From a checkpoint of a small transformer trained on Wikipedia.
Size: 22 layers, width 448, 7 heads of 64 (1 for keys and values), MLP 1216 SwiGLU, vocabulary 8192, 53.4M parameters.
Training: a variant of Muon for these matrices, 552M tokens.
Each number is 500 + 40 x the weight over the matrix's rms, rounded and kept within 0 to 999. Layers, rows and columns count from 0. Numbers have three digits each.

# layer 14 MLP gate, 1216x448, rms 0.123, rows 744-785, columns 0-111
456473562504484490532480452461486517547507507534550477493515475572527482428494522561580475467456531567487469489478511502459513479540532521555538437451480488538515493381401457521503465535541605489536462495508470446437486506498426546522527487493494493493460611496558413490559569458510552496465454558551532491463497498489498557531534474559
450538540443480427459531469450510496485476537466491513437519496537462435488508467508512430485584474592516523480469461474539532530453478414505476519456530520458438400471487484478579599482501553521466444522445554477471564513467399509517441505554482553482425438539516496491478520520419554527531510452471533501516560469497456524465531507514
479488528451517483508534505496479450551489514521465553469440471511513579574481512595437497470517518462439559462551509515398531461538493503479524438470436513472460566543495482536464496527482541487484509559466536506524533519489453445524492508512479528464541441498457460443560490590436442488493533482482462534496511494466470441480526516541
531508478543465558471434468451437518513487511533488521461491527544430524427539393457472522497505526526492516499538515536569456521499479486503474514544512489535425549532513424484491506514521513509522521496513442548447516536483500465473523583558554474505502538491547486585580479433548486469426482494478494486529491505464538487481436468511
524512498525491492529499523548473470507411463481494506540508469501451466550495484513494482449501505482458475564460535478547555501507534491504496525503581530468535472478482424485487544479570531492543473622569524498463495511543456433456451560548510556479546424545485448481561558522545562505494487522496527478483457571501503515485463464566
529491536440453478508553518389483522515534493498534475515566484438596493559499532518503567547484516469455527500517545548472520498447528588475521484570511486500486507495447512465503495446512485499448515517516485465568570558437498503483480501449468537511505538495456470491587453486479468542522515593482509460462495522434434559489570498520
514480527501542502446566519571544534539549576489534508457507582497508529454477535537471532436511502536505470568550456453589477500496512515501490539468471504474463527507556489474520509544484516506510451478579520487472494467457489468488482516462489452487490511455529484485531465527475516469443440557514536543390442528500530425539552464561
374469499482529521492507573490513491623496500461514480532477517503482497448565485516500547587560622513456500507485545496516528564504469550535495528458440533510428469578470554558497476484529531528497523542483421473428535448477521503545554469472421486506511489499512503500439495498502478467512480474503570543476513510487506546524511509456
463515576510572494515552502416459515459528490517513463412485527478540489541491560487507516512435518511433494562514490520507488428586510530570535481456493455503508505518479567557535534458571529486522599515446547427484562525485466602487511446533563522505507500476464533534464429526496478519547527493523603537490468452502551455530541521436
500504510460535584501509508449416478487518501548494537528469475460466517482546470432450478530504470517486535592530455526606505477516487430577467521505482464479460507502433551476536478494451472521468476448572448422526483478559553511441561393518566443565492496498550590472527544512431515493479514436510516527522542430515480491497414558475
469516515482497532495525535498567471491469392498443484424482466532490466525518491493489481427451557516501537544497531513519529456553483548560506571536548399524548518524473529487508462516491451518430489533467504548515488521482546533538554496557489464511507492483532591549524520429559549530515457517477472512523497498437534527495502470465
526533486456538477542455575551482572508471565428550497557454534511560467610467541513465525403493483489468453527506492495497504523520465495523494536486546462476546480567448493530472474525497556487461516507580471522447498546457496480490465533535531421534464442584499490480484502481450487503497444481532446481498485469493568502534452438503
541492498548526523450517532467530446496502515524497519529566535509485519462456469482531530547538544543465592475496432483531549460521517528489568497505513490465511495462520453487530596479522473440559531469481435524545522448493495482485496467451512513529484506531504510423515458488524527528481542506439510528492475417504492484579547493536
508536511528491497505415502532557521489513469451501495524492449597492465482515481446514551538553515500500493513464512483475454411475525494516491424528471455462489494509459513430465487522471525567527425539505560456557465526569452532496510442568510390492564548534443484483487446435508484514551401580494466553556565481474459556455472466533
511460436446429528488446432460480524532438536402483511562577514442530473473517483501443550505494508480489466475480485492473542522436514540500483552464548499435558534425504556525573500438436572486506539443445506448476529486549546464546475547539433522468524497467512553543471502527560447488507461441508486443501528577500520483447530519512
545479558468478462539419377505416442574536577488488533454414488553448513516554535403479469442559521511485497560525498542501468447481505491485522474519433504510519411545459490522549472568456421497508491505488513527444531478503498474461515552518525445498521515485474441594460593492541485447482506527460467453449529420517549524519525481582
491490456472486399539458494483499522450463488458485466519567468525467428481502453515562407503457460501424433491494483489461504446566520502515522464499481543494480555567498461484427604517532579489570518496557498593554504503552485588485481478516495424442491544552519526489515449516543489481498513451550518477503509521474549424513548506483
471525533491496569608502506565507488520475492564618465493513524566435471524558474404499485548493457503515484481494539599388485502474479507514405530432498537468494494458490453480497481468470581548558450506532537517495506436525474541497490419588482443500480480522497467469513510504507541460500504521608543547532474524532516495531514393434
464496404465462454508471441535511408554509534473497449525508474497518478500511544539461454506540510466543464477595463547478485494466478474464548511478521547409536548495542509482522477459431525430569489457508443542510468563554464487461527513460445488535490486488465522477510528576489486521551544456521445514491533559519498480540543582486
468522513529472576557528520489503495531535436497494439516538491530534447539482543540435524438489491487492490439504534477452577578534470504527518478521519496541589548543535453558457489570501531528474459478420508504450528540509477537476478563489549475526508518428517484500565531468510456471463482514526374558480497462492477540503568521559
503505517471490526547474537476463523482472499495499493483479551407517487444484505499506498504476538503496485485470515530500514483435471497490433501484438436515506527495511535457481419529525497437515521483497513488384551463488486532453534499396515522557512479480510504477532520462494514538580514482430505526433477474474501532480503533495
486560542511468560543454541527479458571529454481492490453491540461464496508587506496514488524515510510528525524452504511483555473437463432462502542463501504451527504509535500515461557547470454454562491521514524524549471527481552487498526554500425502408457502482398487490486485457454441494451477486579471499446523497530581500448525405469
526457499443484541504510486459431423501510415482500497509537420497485461530546473452457519577458483520515531515483512532470470569519506417509448571439522501435533520535459447529550515545471421523559499473500483518500465564523525479512542573448473537511512543488509450563466541466523501501504512476466457535525493479433575556552535517501
511576468508552526536513502476470539520444490480465541503517470481595589445517429544539528485396539566465498510561454477528514551520534509453450574472537546464503527468467477436477534521466499519546467527476507530453501462508527441547503477524490541545514528481506470422512444443509556462474495517473499514485487501458491469461499519511
473454539537482486514483532410541519494583484578506566419469560507573417492527458415540631495452502467449544436482543517530488468504499508570556515481487564544520495469462523532507435512506536561519509449502443509566511558502448591479485447516473438444515495511503535551438447446514557444516561503540468473479477503441450516420420513487
496482486506543611477610521507480504582451410531453550434525465518513477476499538556520516500526433514523459516536466420482460409408467449525470490418524538499500478513558440509535565472425514515546464547535462529492532586497521525411502489468512533530470483535439460509510512474443459519488594539504469477487516497520465469557501446519
560468469490458539461492507484496474451619450534459499493537444519504500453466492503517489470493542530462504486482503480498498512506492516471572526484522492516490508540536495466550500489457488563512525494563505530607504465472541502531528512506422538522471526496474456506451447546497413495533512522473490548461456540464454463508504463488
501452441468535526495467475513548478521503530475514483564484502525523404475447518471486501441456466461504449481563549494516609538496432525435502492569540523496507546529541517517461467498455501417502491543465521441508532487504454530515487405481510444512460573520514451428500529531419539463459513512503503481520522444541531535496474554506
539523424464514444461423495516466452483469541435465521463499502518560505571556496440517494459461504489475495465536472544430493525429505508495518429482455471555548444473402483537481540576512446446527559474469519526526518518578434516527456469479467589507485464445485549526506521530475469492466590418561503509539469524501498533440493420429
502496456493536512535507489455508561515441503471499477505560488558473506480535574490561479525573511528480541447519444427493513430459536503518501536525446562521515489437533456404522564481530509482510554519480504409522523556528487525480460453430521412514464523556540543437381485550553523450397500414484491516560523472463511504495567439464
493481471409471541577489532476475458516516546501480521424527511468498529478486493511403539478503552475538539563561469541516542468469509485571472539571599528495515453550459532486423495508529429554461475498503512530455519439426569418513486474412522539511511578471493571461494490531501484441519519489450496472525475480507541482552472519495
482546524553500615528561551570480465518445486538573506518576572517455468467445505487525473466399566551459476468523491479507484433527468547575508436467452526564472453516499470466491518468533495495528530501473506410546546505529554513555515479501550533466547511500514475535555470480487541480495526518472464533472502440507547547515500485463
590469518532447483457499441501505403475547515551521445579521442522491434552451546482450480491544515507506471519504511475563447456539506446624534560471508408479498466480531490569605480542487479518460514528462472435524514508513502485486518526569469480483468412472412495502521430436470402471419548460481494452556531436485522500497503471496
483485448557410560587484494520499509538465453423488428489498476516502555555480448472473484498455499508475519519499550480482520552466451507527472541482501541542528433463465572570522527416533535495479508441452500453497463520442486525537443516490463493506547505526498511485465440508478535515496568560461493538514508477525476458523508576582
477539593525389487497519530524583511458458489519552506510481531435530545438513464564513481503482525509511508543462476487372501466523503490516457558452521451476481531504431454469508555431471507563538442465523504506449563580479452479476568538544490569506543534574476480504503532558546542417471557512586542493584471506571482504510531487416
488499523558460480445552579494476511547520573536455507517497464488475481472490558560478531499552539528501492487451481483494481500529509516481560525478507445536528452447512505528505521513533474511434465471516514488565471518489397522454483464438494497484449571457474479550509524478541493553424536512559485492523457533529498405498462602558
497464464560515467431471550544506530519498494487515569472464536515461433475482468456447490507507480513445544477569470556527481531512439462460469473426436526453501477477462463449512512493458562513466520460523501495515478471469549486482571555563523448498462612484532475465423568598496500456528527497493432483431376499492429459460492502496
464500548497502464526516421594518473518473576441495440508506485554502478528488430498432571502614474466458482480475473557460512530526517457516462518495430495503520468473517492508539458450453520514564512497415475488502539540522497503451501513422419453514453483604493464571438499404488449479504530510504431532552460443506547474515581505489
528403488556484485500481416436552428519545483497510505569538484459547480431505525485497508442451472521423513456470453486485523524477521445450565517483526520469507481459500508490457501505462432491466527566503456456455521401530491483503531523546504534513538481509550496454455484508532497504495491506463512496504501460521471486519549533522
480529483421526522498491467434431546499534544497392504493499434469547520516492493549579567542465482503527444511488496444514493454446524492484417517538443510510520494545485488477345429576514521467559531515632521472550487521534490441449532515483466478519503483462461520510475534451431515462487530527506497424447475474472452472462445532570
482495551503528434464498434473518548529546529465428533465538505505467458520534473502422408504488544475488557558482465538533511450580515517502534531497435474481489519498513446531520473467496530456484529516568437485447524460480462466433521467496529503467510516556476509459556482520617539489474518544491512555478413451499523554520546549437
491434501546452499571548458477469498460449568463525548495545497476520451490531558513482460541581469532499503532501527539490475441567480491527445453407473508499459584537507382547490457578404424547534541517441503409537468482503516495428500548541548480543465410450479550542511484491521484469469460506505481429493499534481483530510531487485
# layer 14 MLP up, 1216x448, rms 0.13, rows 744-785, columns 0-111
462509510416495513444502566467468482515448502530483465502571533470509558552473557463509510502638550523434525467492531475505497497455597526519506512527495528494551417544541525460469462503495495525470523516422479494502497478515531463538452483483569512525443516533502536465508538469525513472500471497482477460490578432479529495477488470499
599561542531487422528511465405537528389446507487499518463463444461426434428503511507485504448553472532515521471539435482469503420528518477454486443499501552514474508512528479449550460509506452546443462483474553415421545512511577502566431408465464552480537379496446507520495459524526501597469488498586476525466518487451494496527562479528
527518487458469465463488511466532569573504473447554480507482538504514508469450498475496489502532495524528499552534368453477468499509531517490536468534559494535459483565424472490557457461516476495536482440579488476466515508468409418539483494565524540465507466487461460507531481515537530493484511515485475461443424473513492524490468484434
501436484493518404467494400473516609476514503409435466477414516407449542452487461572436501530545457555435537492462536457491541519511478533529508542433520511613548452495467485535524514515458543509492557479496474543498441442511463446455523545492479512466438445413526536476454523514503524457529498523507484586454456473503488473472507489472
480491494515500416475480473434418502589513465533513493443516553534545514433472555512543525512532513564541435566479570440491538535496423397516562497508516521512494505499490557472529508510571560519483517460567524477460520550461441548526476472505516526486544514445502454546545497551553590538509541482489526416559523453487473536492479537495
489464495457554527539560457596454449467465534510557487453464432512438526466543499573529508465505490465559534470494445477475530495586528516474472525489520573488471531502456421521438561479477565501582509469551516494436486464510519617550510475471516490478476465483483515535500524476481526506484539580422474442471471491550539510575465479473
473575533569557468510515457505545577526530532503488523528487546486487400499528468458508475481497455499541440470554487479444474474521574501480512512508545488534487483474515491507527588526498509546529507517551570495495462507440471489526535557473534501513487566517577544484523529535484524435524522520526488521487486482440542504496476514468
501536597518472466493595536506475502512534491541526501490499529462492527465478473547445511469518452504461460551458468556469539528460449494432479504483521497573497380530546460499528568619449453492417506493548474427499484497467513534520621485502523526530491537449527423495531582542485601511482500520520541519462473541508513548563425521518
486580560494536531492540509455469502527516542549459496540489468496497459505522434458517490437463491477538510570491544519474441522491475516483445471514517445476474489532518488464513489468534473501520525498463522532502500488461546505435520435484475474463509464474398532488501427568454454534552537468552579535496456461446565480482610521517
457478565549546447433530510520532437467580536477459485523602540447516536461474531508526482526534469490483497460421480518536451556508542477453523495454524438463431465490476515502477497558486437488539549543460522525416520479537433505499477485452470467518500498444466486486482550528609452536524555487503465428452516472523480521518551557529
448482475512450494524458484509553504489456523437449511493529488455475469481453477494473555511493512515458477510435488401436535535470576503536462492552474546487542451492565477456505491509454448542531465496458449553492464483548500468443494536444492483582495527508488528512544536434515520489511533573448564556571506508587581556453496475436
494513514512473569494528530481561502523499437464502446475430537502469489460544545474511501552477575454386508530559514515516464452526487430483523452541540451538480503466537552495474480512448546483436447607496493507557577538545502455482549546472497483523496539482530457585532538483490557512408529511517481532537528424521510486524497522499
552519508479465517500538487487497554509433460480499569553576542512487498484457499573473526549503535478521538543507448518529511424519511546495557492415510497486424506485486446508435503495530569476459507561453534564555532544552514541508542482521590609477542473551460486462489514454521522507530483478477494444478478523436515513554412546544
524462545455355471524468451572526554510525560530478462513601476501510521468492515454566480466451493546583431456477521465486534539480463490492495528568549592525565514509507499512559443487513506487503450532544564433561455536498526457434502534490493558477518436525571461465466512481478487564488459492552457518447444492439521482460486471495
571492491478523490481484500536533534545463524449502503439499471504539516481461497543510553462521531512527539524588501517568516537528527567497500496518542530469537480518503554569577521403494430532512461496466518474496500462527481579471437499524511488456494455565550517516528488546538458565533511464538485494486515546491616472487462547542
584485485519484449448443505492544468536501492444545498415468456413477450500462474489550544519524570407527503521566541508450575474436474462563481461472560512472497504492451507507464556483535520551470504477594469456527419563527528558422474537518485592487497436533495485476512489439602510410504508497474499470461488487495564495396471535488
551523486427500575464506485536517459463530497482504478553556451496500478515479489449450551558549438588452519510565505527498522424506529530485543516491497461514505562511561504449570511466532493492471559451400543498522556463463453489432512533511494449533472552543483501518549556593476574518502458486467468523481505543451425499452448558528
506491451534503449536408477553526397512496494449482533499517504499495441522391520526546485440467487448506563493450410503542508514461496476499495515511468550509520528572495606514504593571572376593495479525540536551538459511587554456523539494542514462407439483454490568619556550553521564471501392383489517483479450487588433467462508550460
518481513490509446455492553508559411488472482526511500472455447482526475447537556474406473471498541460520467409479501512484456482491501483448522446518526528476490514469537483507448479517479530546554469541505446567493468491546433481513500479465489426442482530405509475523511485475488513508602485534540471509480489513503453559469539513382
502509492470498464481534411512525492463565514431535496513510479483507513533518374519519480506479483529495492553485512461440489484451459481498435495522579428466502483592546477487469471530428464517488511475412542543475457491571525487499550532467497522506532516498569485480495550546499500532421545434453547460459467557475422552495457482440
471483474431552499480518523479528470486487506523525553495537538521505475430498482468497531519495443418515464510426468501419475514532509472479462488526520510529488540503604446536542511510516471530491557461538486435546531565515457528499454486427593568538543536540526506518490545490422570463431504479491430534569491545549473511473499473563
434519580479501454529518625506374462557459417505545476463455535491462500468502551521423398535542482493403490475496484507474501469454508429477516528542441492483553553487535495507452481483548544446503540498439487491473497475536520448548595560502478458530512489466433440531447491496478492510425504505532508455408469448470534579540500465538
470493474496469487545500557407501508535389463500507412545522560507513443490492471426437530520556525470492470562470511461451463570504452483514448534505500448493458508509499469544532453431458451515547526476461435505427556500422495495508532534542501470386500528534517432512516488472447452460453483459476510458520443550548453559542511492495
501425472484500527467500502541414499532559567476546482497521462491494496502512512421521473472528470488481547496491509490415490494483433567509587446533511490364583466550543497459586449565508553484502554505545613504498483545511457445495474466517504426473552472550396528554510396480423507560469492540444547544429442539549543560496503550522
554489424467429490487529431553521508423479478393525531478492481502553576421537573492501513482520507533471484550479518439483515595492408465430519444560485492499523497465588455465501512463571510561482521509461548471496489496498440469486497490525506478473477523503553533538582456490411481540511467468522473541557559498480485452496484579492
509455450492514482477444559457472495539505504467556568495429479537477560533465584506479552514492478465481515499575510483496581514445576537531573478507488535411513532537516444509536517481615481486473553453451438519495556496506428509471473472529494511596457541531539504525572455507452541513509535560513469475518531574584483534499463499435
443547508546541534489505471478482464507529519471516530484503451520460582497464397518602502507511506474522496584454518473499535581426502474517508482514533500523487451534498496486501522482467494491417513526474455520476473437438528409475373496486472536520433455510441468492507501512550530527445466416528524487463449475461528569501445547494
562416479489434457493519534525455466480478511549526434584554530525564491491478496444501509455481526460470565521566491482478471494479503524497555593469502468487507487482551539454501505435549515476511478510478453473508604530570479522534486438475499507462523507493523530481489562492506557441521515554545550449467469507459512466466528526492
477542560509538530564523561534461421459466473461512614558394556505464509459407590483540448471435424498459518503498468523454508472525556453517505517528512496509513539503553433505510500537543465474487543481458555530453556472471476451508531505550492474507531443501478503528498524444455568530467534522569520476519480434479517500483432472484
407497530489454465451429599493473479509477529550476541530555620471499441478542473477504409635458497488470473469532494558515575483489486530548503492410567443520563519457491477473562447474562522549478485548472450490474514489585501466445494506521499522445482473438498559531564547461513551521568530480518530571572492487420427522574509498519
480560544478498419476493538524467520521485472515529521564500521537544472473448451516456485447509492527546536530503422542502510480492574482432542475492481494521470440449565486461488520471484486460510538421567536484482478475529475518501516473458539478470472469589467417506492539484520472518510457458487526436429507497533461556492480494462
499487516425521507556586492611425491517464505483535480459521526480530460570412438547527536501478524495459489438515491559513467491498477494477540470492523516458453494506475436480495547534565450524487435483403550560479477524484485556465528486545482509477473515449513567488535532512493511533476486505471513498512513503528443499472540586444
493521534516474498480561528522537530559583568496498485561477518533464475605502535522530441496509513432518559441510429532452429463535528471462568451477515516492541527506487481508542442504451516531546468474535441528543533471451576517483517509526531459493532551533495522521525488513513458542539509494457535494530616394494481524556517488477
523486521581485521593539481558482541516505433486537539534508509479467451510549472473491454575583461476494500439544569489504514486483539443555458564485465515503479479543513497495508499551515518529501465466484575404504500528476494536473489529496536467513477571543566485507494541441503460507590503531449462519508446477534527555535460526520
418513504591494554498569427518530519505473545504485567501482468574547485509527547605510518396433507492475540540546525457528516434455502472513481530484445492552469500444571541518465511406492501490544485516480574523486559463517494490536512507518458552442487518495503568552508580492517536521504548382532566593469521467512494468518499504455
467522503478475508451477531453484464527488520477452514505475507524545456599483517475482515476475532487522432553552566547521536476557536578494541490468478481501538523410578499544511485531579501516468474509531491512571526470545431485444547453461509497552557567491464534503451453482544434464554504524496503498500493507566489451521454487481
453588492439528482497468507461572483505543572552428446602536441501485510493468509476458467485530559531539466537520524517477569452522490482552522510482547498515482450512509481518557515538511515559464474447526510529443556582432491457427518452488470536518508498464467499497538479523482545528550533493494489521480572431501576503517474535545
452505494487505525491384458542545456523509473509517519558572405451506483539444425513521432488516502445466458490495509474487582502533426466515491509525466508489549461458596514487490519542511482465511568500536447488477528513487503449546450520485395538494539502528482503534532531483475464501576529460498503484468474495548562495491497510524
543533434442472486507550566505508517518493489543498504446455546471495548473472537469468453477493560530461519493453525462550443485484468565503466468484458475491523462441525480495481508525546580496458459444490547483554517538526532499527477512546476463574508532500543597510594481415520522517479483615571511504551456530504545577573513508448
486462524506494498469474539498495528564500507551514476504504526521494503493493495501498440457485491461468486471463528537534507525548536461562534463502509483459536481542415520488580502501439555504499536435478557473532480520441484483458477553501534450563525514516546581562498456489553484505505515479534498560509481514515565452498477551465
528549606486457476462514474490527525542499476476451512451506429531523501528531541551488517509472495554486520546470501582504532504455433488556470582552522524432484506488526478468377542514488564575514566456451535539468522482462513485571503523518499516477477484572476499429540443510586517538568454570468521533452484405479503541587414473481
439506523486447546612531525506549568509560497533474494529462461478529469512483459489474527543533483392482494450478523562541513499512485433439494479532468475462561548433473531449510521490538440508496540477497532500481503496462481514549514480487474495474574546535453483477611512520469503507496474535481550477459446547551490507535439482491
# layer 14 MLP down (transposed), 1216x448, rms 0.0465, rows 744-784, columns 0-111
447557533486462500534385523568540472443462542534568375477547478492463419517480512554472477541515575469517496464545500530547476427471535501557463513540502479478505483464501485575428452523438530509500504547503517431506495436578448489458534480407494518507441440490479520485472478539451525509512416498463494461520529454500519479457544439521
498450485489472459464439432478479452483477534522489424555542518465500499474536546504598482453452505541547526539475457514501539454546494455523494455513485479521552453495564447518506485465505500452468452533460494483545471542425454480565455464522562487515519476445521577518442520499510538531490438470594559492492468417524475487401532550451
513564418509504544429470435497534493463563506507524487499524493503528539529445478460492471475438520473529533536483460515500576511484525527451491538491462387448524478447544561529492497539485477454545518507462463506503457517482509539471557492463510498507509476544509442519475560528562484542514568528503493562531555505501491543466503518464
486502515564506481503515503496563491504491418475460469482502488486536526496502463521524422503499529515494591432527490466481477549546512545467422453484500478511417545520576505456552464516485472525515560486455512493474493475488492493505459510466520539496526471486461573489496595570404513442449534486516495440440422481465480409457502495517
452457476501420550494491477456540512518610498503483448482454473547497481496478434508490429466534505455518531505568428555509540505491506472497534574478516486578556542483493576452498539501559514487457551472520425523544473440514620502558512451520467458557488500458541489529481514450526519469531540540531534519524549480462449510523503465501
516449467522479485507536466503524449631513492524515472476481503579520491490463500499481510534523549545457434507449443457579499441562459561447534558507512530560540417431529574546450506531575511490565499549520520508503500520495518520499510525460465485561505491560499490442461498414440512469500474551430511496499563560515488555476469573420
508475486556479531537486547465516409525460449479546517550461470488477465541527495472484512520476508568469555509581480497459498465571558522500541499535464442486482442474468513506536555471467509493465473550576491485546510467487514486506516450520519508551534468518497477528530544471437511391492488470513534452529492473429440561478420491536
485558528558400475534460533477514487547466575474591472482500460502433461582493506446495439499493530476509492516517587489489501459430490491475530559514594539535449500518562444450502565529521505516543502499482419455450499547532449541437506477474576536485445576583450541497562485478510504467487463504480468424519500524532538500430477495456
530534576511461461449565554465503606449550528463495475442480542564573496444460487534430506490421482492546566452490495447487557480526511393562473554472539435557546459554456524498443530478505511493483449469537496465534478467484538524539540529504529481607484442530496441487465513463509519554516485516469496506437519430508462434425456513435
505491519482488533561515507508546596561540505487522534468522554466555426532485440532521500512546463578433461504539438532446576550511530479514443480557510562500418465507534457437507482483609570506532564500528448527505502508556457508532488453504486477605494487481528481533417540481530428534474455510533442503484471525436465582537539494506
440527459489462561541498480503456524496543481547465518522487490466448490504544509453476503548493448567444534552482477471462488505510470559521427553485510496483560524510503485506423430452467459410491556417501527542501485494497539447515489510476447527478450489529507520513501449538541446482450537508495474432598505584483493462468427564491
515570496470525547548497518520432576534457541479514483472448571550513496563488456516479475415540499531479483530422516508489502420437600518554503557471476530463522491504450453506493536486472531501457503569510490550464468519507583448540554523508471391584499432486516499508543531461481511564586417423559523517524501569435458538567493502530
470534510480476522514568553489493532451435490411579487512538509563494497506450465582534445479465494496493529522546425450527508476479518516536466505555512530473519535406501496497499541523489501539603528539548531442537563438561521541517525474485469518510470476485489472577473527527441485459519528483512487517446481456468488494482432534540
483503544532528450500472499575533499484515526469492525581462509567505457481455504520451530478468544460492522546502516478492513525549509489504528443562503464523524528518487441423483582561450506397419517494565518468537521509441494547504529478409461530478531488511471537441496546476465437515597495467476496464423505577461398545503487484550
423421535514530467493482532521483468574402490452476489458569529511450490519538527485551623545534451531503479493501502522517485479490465533517474533468498456488489492430479546522463550448509486507519547476492513518473515525462461519465456484485478558462466485472551518552479528514500578474502486417471520390518513526509482531537555515577
561478497603484514557471507546512439452456565482456516471464432473523513445552530486559519501597490562560482502433519482587414503547543507529481457553489508503465516487537508493538547495516512541456484459561413499519451539556492422509557503511491516521519454476541475471557444440513485461516461516495492420437535550510527502473414510541
487436428466435449523500501498471459467520470532523506484458498532442467566504488487506491461442537479452553506416496546477514511489548472455495494487522544497477464509499481457498467512516513453466454527439480514457478569593519562531450494450495494580488536491421486511539500555452497500530516515564544477445503499468545524527556490535
486530521436486466467503517466463477521511457501511450559505498574502498434434488476545560484449589530476506529504506550506491495509366520493472486460466537432505498568500539527503452445445555548537488584479523512490536516516527526540447469607568561476539441497451489468507490456436516492510520533483523515496506521494521502476496570484
522571553532469481477480468495528477567534544471417631555505489461477477495561466520467532520557534520520493490468521481507494504486479453554493402424497457600554543468506490469500518488446523504527453581475500529485487517534488488494502510447424483569509476490487435498464522531474515596505504503540457538481548509430499495453540478456
501550492509550491516475523543464484551491518523486505525490479499485515486460461504467464546484508490485515517534495467561467534519502514452491519515502499488493548500400503496527436502477467451540513521544489451496576439495499514472466429540470495463504499485439488485488520532512528516485470481497572502492563557534478434470482478406
525469473449441536540499490508518472493535513531480454494461507494474493474443556485492533539518515517491523533447499515460522461569455443554449473501554459475495535482476575556444525439474517433487547479490566553431522515468515488522555456532577516524411488435528425511448565535527621515538463452523555538497532553487516505484476477498
572455525441458443543470477493473498506499451548457554504469494490450449603476464542476484472528434482526530506496588495529428517522479483506522508444560446567471479516439524406481549530421515483520518533437509468479481437535460503442512517565494479441471485473483564476483480573515561550476476530508481483524529538517561509446550510462
462485546484505479517536512524510533537544493510482494434545560412511497436561502543444526511617441487522469577513399517488470431495540472591481524418494397436522545519576517489534574515522620559629451467532491487522498526485529452563493619490463542502499472507458542519485495453500479519456481531504525495492486480487532531485582510510
540546551502533499491474482481489572520516539498576512497446520521472474453529520449479514450522465518493480550486545437448487494442532531555503534517537486560505489474499547499465466493469548508425529532626502508505496523462505500530503432444470450495482539514411534450501470515506501508515501565506442554491499541562430552545489570532
437495530444518494495413517590515490503491546434522595561450541547530507472418507490503396455587504522539431536546449466538463474496547489500463563448500470508473526480575474495478515481445519529451584497491471404519481446536537469479461520494572540527512448527493575491464555485521537533424480471502456466487501530478499566480534449453
519513607525503479429548431466529483541450487461537531496517532524525483468444510527513531412430436505516522543479435422491528501473529583508540504451575515517443538461500461534545481502461489547546517439470533525512494543470500492496464457461430477457482488587539444549483400512452522526522492498509501460490455451481462537425508515443
461569500486471491466512482487549511510479550515492507493483574485517453454506525430475518442504508511487596469509529441451531502464470525489483467466481414499438449498495514442540458420530547580515477563488547488526507550512481515464548439495522507387528453469531486568564575477476565571554534561494451509536500529522562418415459541479
486506484436494533521566478473523491509566443510440474491508495490525461500478484449538495461454439552544395436525561543478499561485495537547502491502482454503478508451482516445544518528416512467512484450521478419523456526522486594506482498536525465461471484556483536480445535550471496475516515540535484492503410508536501560444548552543
461511515465520526535490489522542464597554604514489447487457516532507477509545500489454449575505437521583539442380546481471518417471505597508470447518491575559516441548600450526417417526520555546522478547474515506488461450425438503562510458469456440497506549579491563474487540461489521475565507529574472474533521545516454536467494491557
456433538477526490475480487631468506524481539553516503451492462436450472517493575464514438574541565459449497482474459479416492534543543436448476472408551498514519500516516538515419525509516528455517478518509413577506489471537493436500507468461487540538511474451558479527455522446480572397509523468473479472542478436502534468514412529435
540533507488552461459514501527469545498480549558528482476511465504568448534472483526525507511487412496468496536464541485542546463478535568485480518485511533518500483493507453401514513557518549511551528437481486513492438533437509565505519554533527583489537536490418493502476529460527514469538487497514509534487534495528435474495492554448
497530515506517536538535532519488500504504519534567485491519504577533502521500463546531503518401525508462551510521468540516491503492454600501525475499513527491494464476516534492447525556500552488470479540519521549523465497555453452499495474434440469456527464540471502523509517562533445530475497477517482417487532529533476439529484482599
475475516519470470523478533438478570500485529470610516585517537436480495523492612497495488581507503553545536502526436549497461507511474517424493549509433535504541533569476564468498521506489539458584439481461490525604491526505522500527483489503560472529504547477507519481436545418545457491518487500444604462506510435542524558532514539489
531446492492545479508492537497568544418463514542459538451487471455507551538589491447503517494464516574493527499489539525532563519482557496491537510448502516490501446497493507550512529534501513425550518566512507528474503505544477479508477514509503518498528501509491448494451502499510542441498438432454437510456504492512541500480453474488
444406568502469473515516497505492421480514537536497404556522429542587562547524436474473491587488563512585478508537481569546452497514452490529444525526536561520528458533502524528481432509487496453505543472465499499497416512527543486540480507528399494453483547442450505515493425442503500501489480485508547438488490509493523457500474484532
498460452586550486486559456541472506594567544469534465517504483512441545543517516462454481536431505478443482512477563437484475492449469527530439524465516549480472496524471473496443522482462456517497445520465459481484568561473519507558559552552457556543508568462459466507564487507489480636413441419496478511523504504481515524489432510462
503481522443528512403488459447523565517531496479473515424500487416501547584469447502441473433464543464453559538487490486481521509555524508539494529454567520508585476551457452464505507558528503543488498502396532573478482509472486531539491469532494547509386422502447531495515460556500519541509504452527516515488487467494457519572566600482
495517506527470529506543637514534554514540490468565544543516521448590518454497544556522465580522580537443495507518542510519483495528509476509518474414495513468521539507522541525498525554472512513485602525490587454571455528499609550514440542497496533526477458453522510546487550464549526538467445472451531525472513560523504545491544528486
490485426450505430414467445439496541452515472526541551358527437526434505456472455486467494497518484453441516459560461451495510472523595479534491490502531516570498508467523522462516443508534602502515476445517448493536498530574473447452470487446511577488473454419436455504424539537526500426484517512454483473483490500466510591551492539469
504530450534503514435514495471545494500475481397496487481536516546512475537493523544421407487412501467471496568494487544423426551547565581523535537502470529500490489483431555491541418494506488536511441503527544560527467563508522504521441524390520486496532482520593521491529454505454471496498479423477480490505491444445509623474473470481
491456597539467475515498469469488529486496566489470532514530497473561566508493477522465424505414443494575470477513495534493557513515438640521475515477462463477509458529487520548460532564462600476422508528555515523422512506526433394507463492448520448443517498469454518511548470508518519506520515453511540507514520540485486501437458524499